Weights of a small GPT-style language model, trained from scratch on English Wikipedia.
Size: 11 layers, width 192, MLP 768 tanh GELU, vocabulary 8192, 6.12M parameters.
Architecture: LayerNorm before each block, biases.
Training: a variant of SOAP for these matrices, 284M tokens, 4331 steps.
Each number is 128 + 24 x the weight over its row's rms, rounded and kept within 0 to 255. Layers, rows and columns count from 0. Numbers have three digits each. The size before them is the row's rms in percent of the matrix's.

# k: layer 7 attention key, 128x192, rms 0.157, rows 36-127, columns 32-63
# q: layer 7 attention query, 128x192, rms 0.155, rows 37-127, columns 32-63
# v: layer 7 attention value, 128x192, rms 0.152, rows 0-88, columns 32-63
# o: layer 7 attention output (transposed), 128x192, rms 0.13, rows 0-87, columns 32-63
k36 097:139130104114117152173118103130116128112121133133153176124135140116142128120174097124146104108108
q37 081:111094160130079141144117146114112112110177154166114094139129106140077124093089127143153046103134
k37 090:130065149145102133147129159133087125106123115151135109137144115147111074094073179162173105097092
q38 088:118157135101077113130139101077104115084127112149064154183131126091118119123143120137123143105126
k38 090:125152135115142124104102108118105059132147138152114118129133168118161131106134121092160151147139
q39 078:145141125137162154090126077153087126147159109115151094116140152129145149142073141101127094134160
k39 084:114157140122146107065159118152142142126116081141148153155132105089139103146124125141131166106124
q40 101:139118155126086141071136121110125145110151167161107171146122140146124125146126136109127133144081
k40 096:127106141157072146144132155110100168116162145181173107107129152124125097142127112115109146140131
q41 090:104061129146119099132167129159118148096102117098120120146118132078122176132141105111122138202166
k41 097:085110112171144132141127130132098162092102161144090091115162157159129103120130141106119089123168
q42 086:124148131138098128149109162115132127103162134117152145137138139127126117118100107111126113139092
k42 088:138141111122123111105163133125136106160132144136137132170145141148131152134097156117095146164144
q43 076:075160136135157119151124119134094142139122120103114139111110110128102145101144128154143177113134
k43 084:119137122110155135134126114096118106164141106111119129099161150165087132096128129135111136109138
q44 089:117118131118098123135118132151137122121165113149137068104131141122066160132126185125151128117092
k44 090:105139129105105147136103110143132146095120125102175134163153125117132127112106133117166138088109
q45 092:136145120109139138089111088096114125158127108157109186145167144145152129132188130137131138125120
k45 093:123154128152118126111119108120088112148119125157126126131148140144119123109126140121111119125138
q46 086:164103121156116124152149122095127156100138129106107140130114115100153191135109084130137123106144
k46 088:100054113138154094173161105089088145134171122126121132079090170124129130142141130118084140131106
q47 085:085125133140114113129148123132117146140152145089177101128148139147143111155105097161175147116129
k47 088:116075116105133097130124096140130109108154150108143134104137102121122128136110102108141157126082
q48 084:126115121133184116111115117129172133157117071124113107120112140103143157172098089111117146080165
k48 090:133107111134131131118122087103149108189118076145142134140152150120085117129126132107132149085132
q49 091:161128154113105149106118145155086087144149103108107160131110165124087141114121143100147160097130
k49 095:144152118107154122102094166084132140132127105152088133143127157152121148119115113117130153140125
q50 090:112108152110104147083141120090145101109126166127131129136125114138124144155116100113144106130126
k50 088:158089140136093146118105135124106115141115140140161160160119126125203134105126095141115098119130
q51 093:103142153109163114109143127150137116096104126110131122134102152155143082115125107106117092138100
k51 097:115173122106139118168137142162120130121109196126115083103076081143157136115131146128108105147111
q52 090:129133110139095133140159136140130088145098124116109141142161100158166113144160137102150143120120
k52 091:108146094172103134142109140117102104162138110133096088110137132116137142166170139132146149137133
q53 083:104157112160151149110133089127162135063125173117128143161145114114130144147144132133086159136113
k53 087:113150136128103175129110140112126149103134150111138100141137120160130118126162146082124142117109
q54 097:117090109152111122141130087182128134077133128120108151161100112118153164093128129132149120171095
k54 094:153091111144154111140100124163082132113106166130131139112107109144167151167110105128137097181040
q55 085:131133094125119129098087111099139130140137120119148174141098052118115119119122105154127148076133
k55 091:176142110155124108148112144138130107115172150097151080155096162094095117081114148104131126156131
q56 095:090177154148118143137123087088140162158146130166094113095111114152115108100118115116135139146161
k56 090:123135122171145160139104103175130161115149128128110080122120114086089137138123126143085126132165
q57 081:179112082111059123094137094154125107119153143157134114116156163128177162147100092133110104105097
k57 091:162107088120123116166130147132140086122131099158095090103097116114180094121099081108146130098112
q58 080:144172109112155129119146113100120122119151133170097113142139126129146088128087132111129145160059
k58 086:141162141115120161121127112144106160112158104170155142169143173097112110113102149109151154066117
q59 089:088110129113140107137164116134112122119097104130118135113152145144122101144138126156112137162139
k59 096:103172115097178138160146151130127157073094131118129121138141126137117100161134092161128135158149
q60 085:129094107169128140144128141136132148108142129086107158109116108095131118101130131095138127155121
k60 088:082093128110185146160151109134147109106129133114117129138137121119150133105135107162122084132157
q61 086:150118115157095140145116096112134145117126146138144087117103128142124133107144159106090155118128
k61 086:128117110126126121139110133087111146130161163129054163152153129136152133193107113153139140134131
q62 084:154167139108088144111156106169114144106144124142150100100128083111151123123092151090122108156173
k62 085:143120138136128105129094135146165133186143112099130126140110169131195148128112088169111107151124
q63 093:142146174128131094119101141131138108127104134146132138122105157109091132079113120151135090100113
k63 101:174130136143212140103142159124124120117142118140157170126127132062104081114065135155147120117131
v0 087:131109147115152156163159151117118095095162182115132114126134161144163114091093111141169125117176
o0 085:157146143139155094143114110129122111112073102117132142145137111139125112135153126134149110206127
v1 091:178102066083112094127099118115143121124117114117140132117135104089158111117115137104112118140124
o1 092:097107165118166141124142131102119108139133135108162125127152152141137147145105113128121134054149
v2 079:113148124124087094146131129152161156147114163175157117113121131160114142132135084115057137100144
o2 088:176089112128142130114146116186170142110118116088122083139135097097187105083129159113138123149146
v3 084:109155118174114135110165138140089145176158084143127111135116119085140107136138167094140132108106
o3 090:140133125067138145155101096138155119104139171097158133131097108125101149121120091133126127090137
v4 088:149136125141107131108144171106107116125124131154198167168122097132148142125077097154154104119145
o4 097:129137174141099110141145170103132101116121130150116137121090105137086146098109118095119110127142
v5 089:169115109167118111117146159145091152141113156110125128113125129151150169127132123119127147139126
o5 092:110132163128114136139139108169137114113145088183113120118145099152122139148140099125145095169102
v6 093:142130138144130116121097109180151114127142164147128111110157128131124127116145121113096138140126
o6 090:139103158104150134116106137149100088151142079057135116090142109133161093090116141133104117117151
v7 082:109117123130115101149155120098160149134151075121136135142164119145167108116121132099140099144096
o7 089:137136138134160127121124104133089089122154119147123164100128087141141142151127122165099130105141
v8 092:133110129123178123122103145102116125128164113119131144146062168099148086143188141086160120120155
o8 091:126140114101141135134108093090134136149115156130148124109143147167122103142144152161130113109106
v9 106:162117105124119141114157115102127142156128160142172118145141130153091118090103127115094155124144
o9 103:145129148123146099147124141120137101092117131141150106154076118130100158108129119137144116158114
v10 083:156142125111115124151110131151141162136174104112126087123117117141119097093176112144125089121150
o10 088:127115165117147116119148110120144118094115107084132138148140132143123122175126119108140143115155
v11 086:162105144150074121144111145137130126164119142109110136120126112160096149126143118107165100100135
o11 086:141150116117159156114135088116118135129157132156150150156125154108154081134144105141107107112135
v12 081:143094151137173123123146121133099160153093100168134140155120117088123111082162139156143161142112
o12 090:089141077120125131170081112114100089134110162127129105077150130136139101130136124112142087131157
v13 092:169090156110126064132136149133148121130115158155144109110121120127157091142125115105140146141121
o13 097:134105141120115137088095140098140144152152105076126174128135084198124119136140118105106103097157
v14 083:107141112166117154108115156152117124157135119143134109134181156113154147102194109151107108137096
o14 088:143130081093149143146116125118175125114128150156126166112113105176138127152138122102148149115149
v15 089:100178084129130153150088139133144104140186134073067137106123128128135136148127124131181150132174
o15 091:104130125113142134142178143113149120145102095126128124160137125154092111137130165120095144119119
v16 084:088128133144159153148109093113155122127108165096130133122143127106171126149144146154075110123112
o16 088:147145108130153137151101101185138158120134095125104105124159101117137135078098111140148181152156
v17 084:111122140065106131110151115097149139121152137132122087151118156102101109114132141169156125109115
o17 092:116133119180108121123129133157131134122099129118147127091095169115116118143096069123121126097147
v18 077:189109175176134101134099157127095109137099133106115135100127119100129144114111123106185102163122
o18 087:151114136128140132172107155116154095127103142152139124153108140144118125156131102126120120087115
v19 107:116133063125156140145163150116131168140125169152106120139142151133098150143161139089062149115129
o19 103:106133144178102171147148110140135100108092139121134099166133122098150150162139128138158126174169
v20 081:106103113085137093168090134115151061116105126129079122137144137100144128132104179123141098119120
o20 088:168167131150122153097162131138132121193152120113140154125158101137155108151117127159106148078146
v21 088:140126113116147117179140137145140106116115130130137147084119133067154153160122139104168168152108
o21 090:128133138147166134078148160094184119136133140124103120134117103197138110122119093126074144080151
v22 083:160115183144103115074106112143112131120136135132117160107099117128110157104101125150125121127075
o22 086:126119120109146127143156181092142120095169187139127134169123177096114130104111094135094099133088
v23 082:160128184096094073080128160123148123185141112126143080171113124120096115131110104153083135075122
o23 089:155088115132084163145182107130093151107107117145126112119103139114150128096107159119136116145192
v24 096:145124153127145092150130161091083142117145104173140171096142138127140134110108159143099107090116
o24 099:166139119107114132123116136145124106166127147131089131142155140136120145132141166104140120117102
v25 100:175129085086117138116173104143143088134136117142118122097137144149156156082119152106128111133139
o25 097:114134105145182103133084168148125121169104134109128143161183105125124156132170128122160120103136
v26 109:114135101099140153121119152132105111131091119125140121135133132173125141097154099170121135142141
o26 107:102140095129133097129120132136125153094142103152136143086105158106120189133140059141091135153103
v27 095:073126138131147193144092111143088121133132108093126118140174098127096115125159127128118136122101
o27 097:147168094118138109141119124162113145092169108109114124107104142087152138158084157118183131100086
v28 107:127145101113122113148167162106142175106154126166141131120153128153141097109113115130114138158115
o28 101:109093160118111137133145167161134096110144118138115112187139126142121156124095150131159126147125
v29 099:101125127180153170115125138128145150109170122128118120129116176133120126108110125118113149175151
o29 095:087098132086127152159152130148121174088144191113090138147135083157125103166128150111124135167096
v30 094:108160127119135100126097084139108124140167115100113146129207117133120106127130176142133120124144
o30 099:136124160098107134138142131176109094139172127125157142129140128119143117157118120165160103114109
v31 081:143139125138165177135133131124109152142143137118111119132129141094125143119128116159112145146100
o31 089:095111102122176139140139112138166111072144094095128121157104102148109163116106126140158159117132
v32 097:117112116132117171169152117125110147149129103114121117135091134080109104145140140129127156134125
o32 095:141143107109141078121116135142153115122170105090169078099107119151133119120128099112127123105093
v33 089:140094135146138135164186125138142168123090145159133147124081130133133171148089159127136105118097
o33 095:150134111113118086134120121089123122157156119104104126122112103116106164104186106144088134152159
v34 082:104125198080101097099122106149126125127180133131121140116117138098125121110069129131119087106104
o34 084:155155121124138142127117134126130130135129172085112119142132121141127092136122190134164079115098
v35 090:147143139141100083136146109138142078108111103166143162117125107161134141116100130163130116145129
o35 092:106102123087107071140116149163125127162130134147100107151123145120154113145141131118107124145129
v36 081:120115127093142120096143129097170127143123160121143150130125156118138164140129096115092109110068
o36 086:121146151144140121134148128158104117133145118107171105146171120080134106102143149102130110122097
v37 088:159152091094075099137154134116121165169128114130105153165139178130157106133161198125111148113112
o37 093:146118125126142185157122113137151115163138094102158100121104129134092106112132097107138142105153
v38 091:096160098139135147109120116101116129140140114137182139132140108131101108082136082134161134101118
o38 094:148118165119135113120142138132096127136135131118135131124092149104090134141102112173116129116099
v39 076:123166153100106076162123096119156106134101129131115148157107093123145171141140181110135129103093
o39 083:149132103135123145107172168104161123097113120139121140133153110092162123124139128183080089093147
v40 086:141153151123141140156146152127125097102120160138152125158098094114130118137092129093176159107124
o40 087:133114091089093089135150135147130112107118119059114124132125138119128140158122122152119111118145
v41 078:155124136103088140136151150113147109109167092134161137160160122187102141081089177096105115107108
o41 083:123144092122124134100139182156117148121164181101109099123092112117177147159137095117128126172094
v42 094:173119186090096095120139128153111072133135148130142142145115111132131070155086128146138125123124
o42 097:137113112146110126116143108138112148136161111157145129130125092123144166102113120115157076107133
v43 100:123081099144114142112094114107111142123119120107135144112116117142084120172181162096120137132169
o43 100:138124099128137135140111124130144108133138120134183092122120161121106156092108075153131156148100
v44 087:145130146186138140128115109118133147152161123123132130104141131138162100080086096104158125109127
o44 089:065102127139150130104141131132131101126126143127132108123162105096102108131116167121149105113094
v45 089:132099155125111122095133101114100118091080137131139116107120104095155160105154108117128090136152
o45 090:089136091148095135135130112183176150158145118141117129129157119115106103138078118112099138149111
v46 088:125118068133118151097101163104127156117126154135125142123128129144080143158109097123133145156175
o46 092:097131146120103135153097117128144118108099103103154081135089073104129123100118142141078152131123
v47 091:105095131129152143104092134113130091115120126105101131126168130156122160110158139160071100117128
o47 092:131165141145109141140117109134142139103170117115159136100107162130118128109136136164111157132098
v48 079:127149113130080070072156134127155096136128130143130112121167159146118142101128123175182106109142
o48 085:134118165126131177122102148126099117113140089131106186162070126098150099137131101132110108113093
v49 091:094174095142158143145143137134139168106129130120109081153142134128113127120172137104114162105140
o49 090:110132087098171120095109112146109102093133107079130139102083129140138125151126145127149173171148
v50 093:159091111102134108115127120135169132106181166103121164092122134128187151143058140123137154120106
o50 096:067141156128121158095140156130140118167070136128105082162121108134119098141152168109163106117157
v51 101:121138113159147128135153156156088188133151149141109129144104084099117147139137124104111162139162
o51 103:119132147130120166162123132101167116088087133119142093105097114160125119132117152145145147186097
v52 090:087147145130141099131109174068116102097161123116140141113134139097130137117168102116157149166097
o52 087:148123133119134145104131164131097135162130150129138170114149116119115082119107136107116107109154
v53 086:114136076111049160127118064088125143099125120100126094178091111114127117169172089142146160123100
o53 088:135140132092173116138154132196109152098131136108118100174095143103153171142104127126115124111170
v54 073:101155135076100139180125094082169118113134092144128142171109151150138188111140123112155119114077
o54 079:125127118113131094152161182156131142114137132156151102093154127107144131140116110080144172076176
v55 090:126140095110124136137144144190159095133098129139139172166098110141165135144149153118107125129108
o55 096:155151140110151100108130141126150110126148123151114128140089073097145139140115129171103124140144
v56 083:127083163126125123144098122122118133089095114112147087110164128156145089150125091169138134126120
o56 087:117165093133099077112134118101126126116133137158124158114086168111130130116080154103107117160119
v57 100:106156159145133132103106080133119128128158119160158115107140108144132174121125134161132131092122
o57 098:148101131134150109152169133139158124132173115108086159130149158062116082101079111092129095102126
v58 090:092142118106067109129154173119090154164121125117115139116169126121161101144103098140125089152124
o58 094:162092195108127148114096128132115107152140119118130139128125133158088145119155136114127116097137
v59 097:101144149159162109113076121114114151155128152173139144101087147099113117137080120123129140132128
o59 099:157104149112087143117120131073127163108079135117099115127156101099109122097095171086103128158119
v60 094:150146150125121132175175107111119143133114130157114110144105124133115140128080149125112133097112
o60 094:159152161166084103115137135160111091113177152154115115118154103133119129112109129124113132132129
v61 080:136114090108170152107124140146109096075136110119164157133138109130136147129109139157135183071133
o61 089:109129122129180054133156114102118134152135109110113102130111187109102113094132103132137088182114
v62 077:135121108164141108081129133110190143081109119126142139122117116102096088122100162071141143126178
o62 085:078109179066187142150128148103119132123123107108137126098099079157126135131165147135102133203105
v63 089:137162091131137142060083106111146105113112124080150114136105082104107123165152125147146061130077
o63 090:099161142156142152166128157148122137127117112112166151149106155142107132099119111141142158119117
q64 113:076100165138160127162094098102138128121125148120143155118131121104129138118190144108177137141115
k64 114:135112111144107121139121122127145113052090092119129150110082082120088121141139114118170118154123
q65 129:099136118149088148107088116102112147109142122110095188154073128113144153127152142122107139150116
k65 115:126142131159102096117110118113048148117154126135167118110088118143160142143151158109122148178095
q66 108:131107113191120123177081124127107124127154118140163152099152100119121170142139121105132128133184
k66 102:144168102147139113155107086149062150167128068118094157137143106163140163150157132107109159134105
q67 105:141155135163148195139168146134145140147116134117122138173097100165140163152104146114104105158173
k67 106:093111118078115169152132181094134161123097098119106113144131135154121150150113137127116141118116
q68 118:142104100145134130119159085135116107144139105147116132179130107101119111131102127140154155167137
k68 116:117139140116143157117136102124091139124133169153102116132160135100132096144177142132152165141085
q69 112:114139115111123141134168104136129144056157172106129149137147111140140134112114128098156148111105
k69 111:134126147092122173160163134120141146129160117131107156137124122099079131101121110106172104132112
q70 104:130126128130139120130127146147104162138131131126149182141121129135125109112156143139093095108140
k70 103:147105080153113141121119133108155101148113166137152137100152139097135169119181125171159131178129
q71 113:122132136119077180154131124124153140094106106089122090131125130098112180163116139156125119141107
k71 108:104152110160103156131130178122136130108146102096097090119131176111141130126150165138111095105097
q72 108:166126118132110125142137107136105107139093131126126141095119110141119118164117127085112097157165
k72 105:112145093161125095170136106136146124106141161102155154106119117183164136124100139102129112152170
q73 107:117130119098126131137151104149112128068107108118120092112127114143104124177110136075159095170129
k73 102:135180143143148097101147143143156139127140103123083147183122124162140118140144134125134079137094
q74 107:104144118159153145090120148139143131146098178119126153127134115112140130120156151151134106123137
k74 108:133109126124154159121107120171113106092117156135131106136129130110151146093138097193119083158135
q75 118:127092143135121129125166089097140118184113086118160131135113115087134157102124121121118124113108
k75 116:159061157151168147145118094132141133134188080120124132120137133094126119110111103131148109092093
q76 108:135087137114130117168162146069114154100107129094146132121075106092144131150114107112103105082158
k76 104:131099178132119098094112179139093141123142135065127123142095083107159157127121129100093080134136
q77 106:090117132128146137115115128137125146126149139120121129145146130103106107181130136103143104172104
k77 106:098123156111138127136151125107130146070091148149141148146124126106139183141146107123142123165155
q78 108:150090125161134142174167146086156125105127133152128136141121139096092140105139134165109120108165
k78 105:137109123142132127158170133113136106097138096184091106140135134125133132156127097148128141122147
q79 109:128142129134136171118144135165156141168142117144147149123107142131128156100110133111147114087127
k79 107:173109117143123146163109155165120134143114167133144158109139147106117126092116131161158174107128
q80 117:111082106133145134149167142127150138092129123159105122130125159133137121124113102169133124129153
k80 112:146081154149143121150128126105133145109123117142128105118135131129096119161120093152145108117145
q81 109:138107146134100149153107111130128121122109122162093112171176128131111149155092124113171137155155
k81 106:124115181119147143130096092123149120125118143162099129135122131088115151137139151096125141144169
q82 110:135168120117154097146150119122116090133139116100100139103141126124103096108137153140101140107112
k82 108:137156117096115119129137153141130137140107125100130159115131156141113108123086086107134157147149
q83 115:092142127135138150128109134058100155125097127085160132131123119119132122097140136129131101182121
k83 111:084125115117166138152113135127120136120100115137176093143124120162126089092141166094156093154155
q84 124:100159070111138105114093110175143113108118134135160110120142166180116146116138101113133108145103
k84 115:093156112106131138114134124150152136151070114162153130122118104133109080109124142119143155118095
q85 104:128100172123128135111101128099198134104145077154136122087106141139102107117100104068117157121098
k85 103:130107148148124135124135151176153121112158118123111130110139150125133126085138127102109180156130
q86 105:128117168135169114139141111142172082146126189135132114149148174118103173156167122118115136128151
k86 106:146155109146113116117084128115095139100095156134124137117130143152142123149098142153147114150138
q87 121:127123122100113102140143107134144125154099121143147123103143178185111113125120096096137124155123
k87 117:131142138176125133143145125097123130140091106170148122173133125147042125146128145123130116098151
q88 105:145169120122131047118104096153085174152089123162123119138125095149170137117096171145177134093106
k88 105:120119151136142111147106120179070137134136126126137114116116137167154123063093134132135146171136
q89 117:147104135108101126099086145138117140121108125113119107134135123130146131123149131151155114142090
k89 115:095102148094123139098108180150136109170112123118103095130117121130120159124142112103132131135131
q90 114:123138122117134138141159131089100115109128161137132159129135115109119141099099087109110102133104
k90 108:111115106139105144118127091093103072071138105126148128166148116154128112051144112130126099141097
q91 109:170135147112156139115144156098120159166130103077155103115089157107153133195122153151106149134144
k91 105:154155115114142122104100153132120123150138074153134143117108148132144115144155101173124138102143
q92 114:130140073127107119127148144132134129143170116114125156082183128110109097115167108126168115105151
k92 109:131094099128112156091136116124141133113136119104114098081145111150111129149159118118146083076199
q93 106:156128128173118130108100107115129110145129102099120135148096106113149159130114100099107113149139
k93 106:149155139148131133127088158120137152143149130132147111126109153141097154151130127107129100130132
q94 113:174138166129122120129129143135139145102161162096135138140119161118104093128126111139118151137148
k94 108:148149164144116143113137136133171106148154127080150146078122144117139106159117093111125128171147
q95 123:114151147118101103133124110153131114132091160136138119146123157082130136128108127197146111147156
k95 114:146116153101091127106131142113093154106081166121193156137119139157126127132132139140122141114167
q96 105:122127127135150093097130134109115140143154158093107130143149145109089108160140146121151124110096
k96 108:163104119133144146089096116158075151127113162130098093149111157119088089126140116123146097139110
q97 104:131127138160141154079155093105114119119145072133110145104115114148122167155123128081116119128104
k97 102:194136136152138147116075131118085105118136128139110142080134137094117136125110130102139139133132
q98 105:144089110127130137075144125126123132189109122130109105107125148159107108135179107155109160144132
k98 101:150118112126123108067115160101083152106107139137084149060153127164126065113145126134106153133131
q99 112:154081119155200130102161098095154137155118103126119118159129169160130118107130115104144122119164
k99 114:144115103159112154157147097075129155157173153117121153135148125135125131114118124146158132145126
q100 109:124154128118129151190162131114156103147110148109115121137118138155154175128120147097121139110133
k100 107:142109136150078156154161173106139072133146155137128092094143098146139087131129087120078134157119
q101 114:126101128161131113105114125118163105131147129145108139152158086128194089154132098137117175128122
k101 113:117095130180154143137105159130136101104125135129111153141116096123139086130101113123104099088156
q102 111:101115142128125091125102142064080131112103117138154109107124207120103155155142135152144106121130
k102 112:137135206133128134104139157114093150151101135163167091133136112147119146123114147154130115106143
q103 107:127107129138100134142177111158144165150107126140098109103111146119140133109124160124127102143147
k103 101:138097144093124138173135131142161141128137120084155130101174133133142104092143155139129097143145
q104 110:140095116143100148122149198108107118097106106160125147147160117128143176156125108114161135083103
k104 110:097118092167118156127113151127148113099111132136139179153144156118152098132147135121078130106115
q105 116:121067156127075123108126128073126148148147161145127137173121114118134139128136092105146123139115
k105 111:142074124143107153105109151120114141153133131110107099177115096169185121150145116111142124146127
q106 105:120127146085130079113116113146127108144173136143115087160094120140130158089107138164145170132103
k106 105:118154180109116145096114105148092150104152131153121150122077104134128130136093146154110134099121
q107 105:083141161110114121147133143145141117154147125167158131090155155109129115151121104159169155118127
k107 104:108160145199089125135124118096132168110125129101156149104148132078088130144141153121112164101116
q108 102:160097139158154090169139123118092096113128115139135159145131177106115120141123110140098152152117
k108 099:073149145142138096127133115176125103114159126124130161142116142110162109167121066131134122137153
q109 108:070099130085123104121148142127096138155129129129111110098090090094122152134172125104127134179131
k109 108:125075135096133145105157137160127122137132132137150108140105124133127166126134164100143119181143
q110 104:103159120117115118154151119143101141109168143135119139166178138136130114092123127085111123119123
k110 104:134111107110104090103157121111135102106168113154112078131101109144132147136094145146125143149103
q111 114:122105120145162099155119136135149164088107154119114093119106108118092150111113164106144147106137
k111 112:131148130104114107139124115109133163141130133144160165151157101126102119095095109131117149133179
q112 117:147102176127127113131159137165120116084079164130069159127162156129143102095126135131109127134146
k112 113:146134101149174128099200115139146137119084147151097151112164089151120127115131101124115122150124
q113 117:109157114098154141118145102122131118113095168120169115168118159139158097095101140143114154091090
k113 112:093129097080144134111115113152143108155128173069146114130127137168120118159126098148117174087112
q114 112:121126153127147106128179123123123126126093136126112105133175117173110165108121108124132152104113
k114 108:140102094092127165160124139132118115054145125129147108135129178163114128130133089153133118110139
q115 111:096156128122134121140115071115133101136148154126119113155158119147136150094148151109144150081069
k115 109:115106138145134132170127145125121164163152161125132132182154081107107148130145108088083144133082
q116 111:115131133156120132114099116159141114131143110142096151119116114131069117156138152147154091119122
k116 108:119109155135138155086099092146123114103135121132137145130130086100124127135165147143134166153118
q117 118:107109109138119161129093137153147111115103107117146172111092119127116154133149094135138142090146
k117 113:105142112128145134129101101130117079143115130140156113122125137128107129137135127138166092136143
q118 106:167117130097139144106129133093159142182124133189125108122125142097159126135154078134127166111144
k118 110:087151110123151106115133171114119105143160119170100122107144107105169089132149097131114140120114
q119 114:180157092090081148143093167112171121120143101117086118158093129102116147134150090125108113154170
k119 106:166116084099096113111121154123138115136141106135090108147113107124120132136153112149094118143149
q120 105:103114068165060104097153135130119148067135130120127129118139116135121100095077104168113164180127
k120 107:132064091128124099084155125119115113130175166114114100126136134117140138096143099123127139141139
q121 112:137172141094098130106156090091113121140120121128085131124118127112133100169155095076160165141110
k121 112:159123150091100147109159158119108118154146138106121174128112111171134099164122108115168139090059
q122 115:103098135160126135145131139083148109109113144146155114175130139115156118150086097149083103122126
k122 117:108146098159146132128125130107105092131124147175099107153141142132103135157100165138078129104141
q123 109:186117155137117112120137155141158147105141112124125124146149163169138164164160134138112082111117
k123 102:089107129138132076139112169102120103091163102115131134133113126155107180150146157145099121134126
q124 109:110131162142108086127099126148120125122174132117115143093124131131136112154138128116104104183115
k124 102:136122120139106094127102138174113094109132142131172108078119094124111143102117119137108095134121
q125 107:086151123104097144094166124116113153132166133130126156101141146111128089129113116110121175101138
k125 113:109140155141129150107149162124106128102126148105153099099153173150108097095108114138063119122166
q126 104:063119156140141105112119102093146145132132121163138149124162112121115135118182158179105144146142
k126 106:103080158118145120115162128141116132125125138059123173128119127118125153182113152143125168117113
q127 115:163128158162139147078103154140142100112143120114116098129146113137129142104131092145151150117088
k127 111:140139100130099134128036172160147148121147136120114119162120125116139141136173120152153114111088
v64 105:158134158089155191124116146151174120122105157140155169130131117159147117124122174042123110065132
o64 108:127086138148138126153109143145129170152162142091084133124126096094132139136143118186162145099092
v65 106:143126146146140126103118113106157101138126146141187134146159147140098101130112087133112132133099
o65 107:126099116105128093117138068101120126122128110139072146125060099131094124100127141098114094144163
v66 106:129117129111127113125139113159118126121125109133114140120107109137104147146090190128134106158108
o66 106:126117134144122130102115105113123133102136158110137143131172077155137072168125126127127127159129
v67 110:166117142165149109114107109145169107128130158110126100082156124149136123059123125129097111149119
o67 113:083182106120124120129135128129159130121177126156120120179154129094124108141158129092133135139151
v68 113:142095086144106085149134110140141202095143160106132074171167159121135154135165113116122133127087
o68 112:105158139136111125121104190124121103134077175115091159070082120150135096096155133101116130122126
v69 103:124139112180152174141125100133113097115119107073165116164100100132144160142169129120111159184117
o69 101:123134129090145115126136119095113160114141132099135142124106144111092119154103150106134096131120
v70 112:119168121129119109102137133148127131107120132134127094138162143146106134126157110124104161132121
o70 110:103098107133148136118090137148114130114101107114084130119101123115118121143129129145190101122108
v71 099:113145147122126108134142110106089112068103157102122084132154120170118110087099159116089148063127
o71 102:137104135095150119128104120129137132147115125145126178125123132107137107135149110120101148162113
v72 113:116127158145113103134174099155135125121125159121109175128169134148123143101154138128146124129142
o72 109:163121126146162131155127120152170139117108123132138108155111135135125119091104167128114125112157
v73 105:152164134099131134144157125152168123126096112142109094125139138111134121139128125155106104131075
o73 102:127062106152126097100131164165096128147152142113152140117129134106105129108107116090099172142139
v74 126:134122167184142091114140141143141137117141120161134103155135144167193133156130110186145114126132
o74 117:142159141114107148117128107109117154139092141136136134081144089131120100125146150084123158151120
v75 110:176134121082082126128169108140152095138146130134147126117165137118118137100156116091107118172161
o75 110:116129125167146115135095098154124133118157151158112097150155105125130129151133100138139141084116
v76 113:101114132121163172166090150074113115113150140101112170125130156132126124131121139133115089126127
o76 108:113106136143164075128119165131128168156170115094161135143095106124129107141126136188141112157157
v77 115:150141145125156140091123103105143126158142176136128102073168129077139132182106149143115114121121
o77 110:109171153135095162198086145120137106116180125130146133143083094127121137083113107107166163107119
v78 114:146142151149147133122183132130130120137139111079160149126131101135133150117124129127126132167133
o78 110:135074095136126154137119127141146155120123115102079086112141126171155122123130081153111112125120
v79 116:150092115102139162119137120162096157137149149117147158117133128107107126164142124122106075069138
o79 112:097176092115138089122075137158101130129113137136156108141121144149079105104118096125144127184128
v80 109:095143131145111127147133124131108137130147146095139155113133104125078100121113098175107128149121
o80 104:142078072126076093103120115141122125111157100144099113131154131178170130150098148138128117167118
v81 103:155135166114144103092100104076145155099111084125112104116202064128111141145124130124138129113096
o81 105:111108131117117129171124158076133152162096161116095131186091149123116139121099087141107102090117
v82 109:083138137126110125105114106085083145126102127111087141099148162050140177091138170132094133093106
o82 105:164126089105095143145117112169139139149133152171128140171100113184148130131130119153132181095106
v83 112:151123119108188173161138122121141170123129131101149087140159123099111142111121106183142146144114
o83 107:116113125133110106094129131177097112096107102151135171129088154145121101137123109089111157156118
v84 106:131098142146107109165114094099141120162121113136113123124162125120155142108133127149143108097132
o84 103:126127111126146186125152137152114096119117151146147133131127125138125127117101133087107105167123
v85 112:116143158140135128090121148154164133112133167107137120129171099105134092157167152112094100118167
o85 109:114117124081126140130076119123116127201137159142093099149095140122169122103115122157114142107085
v86 102:136084140114137143130126125093142116147116114106130127113133155153121104110133125155133117136111
o86 102:171131109139114125146195141124135110148145123140175126169145108090129123178139096126098118099089
v87 110:133138107132180100110167126121112062113094139122160114100122164082147139112131090131129171149107
o87 112:125109127094125156132121133167145136126156116182128124156115106157140120152148164119179109123181
v88 115:147145140098150167084094149119140118106137086102080127111161080114137156126146094114143174161121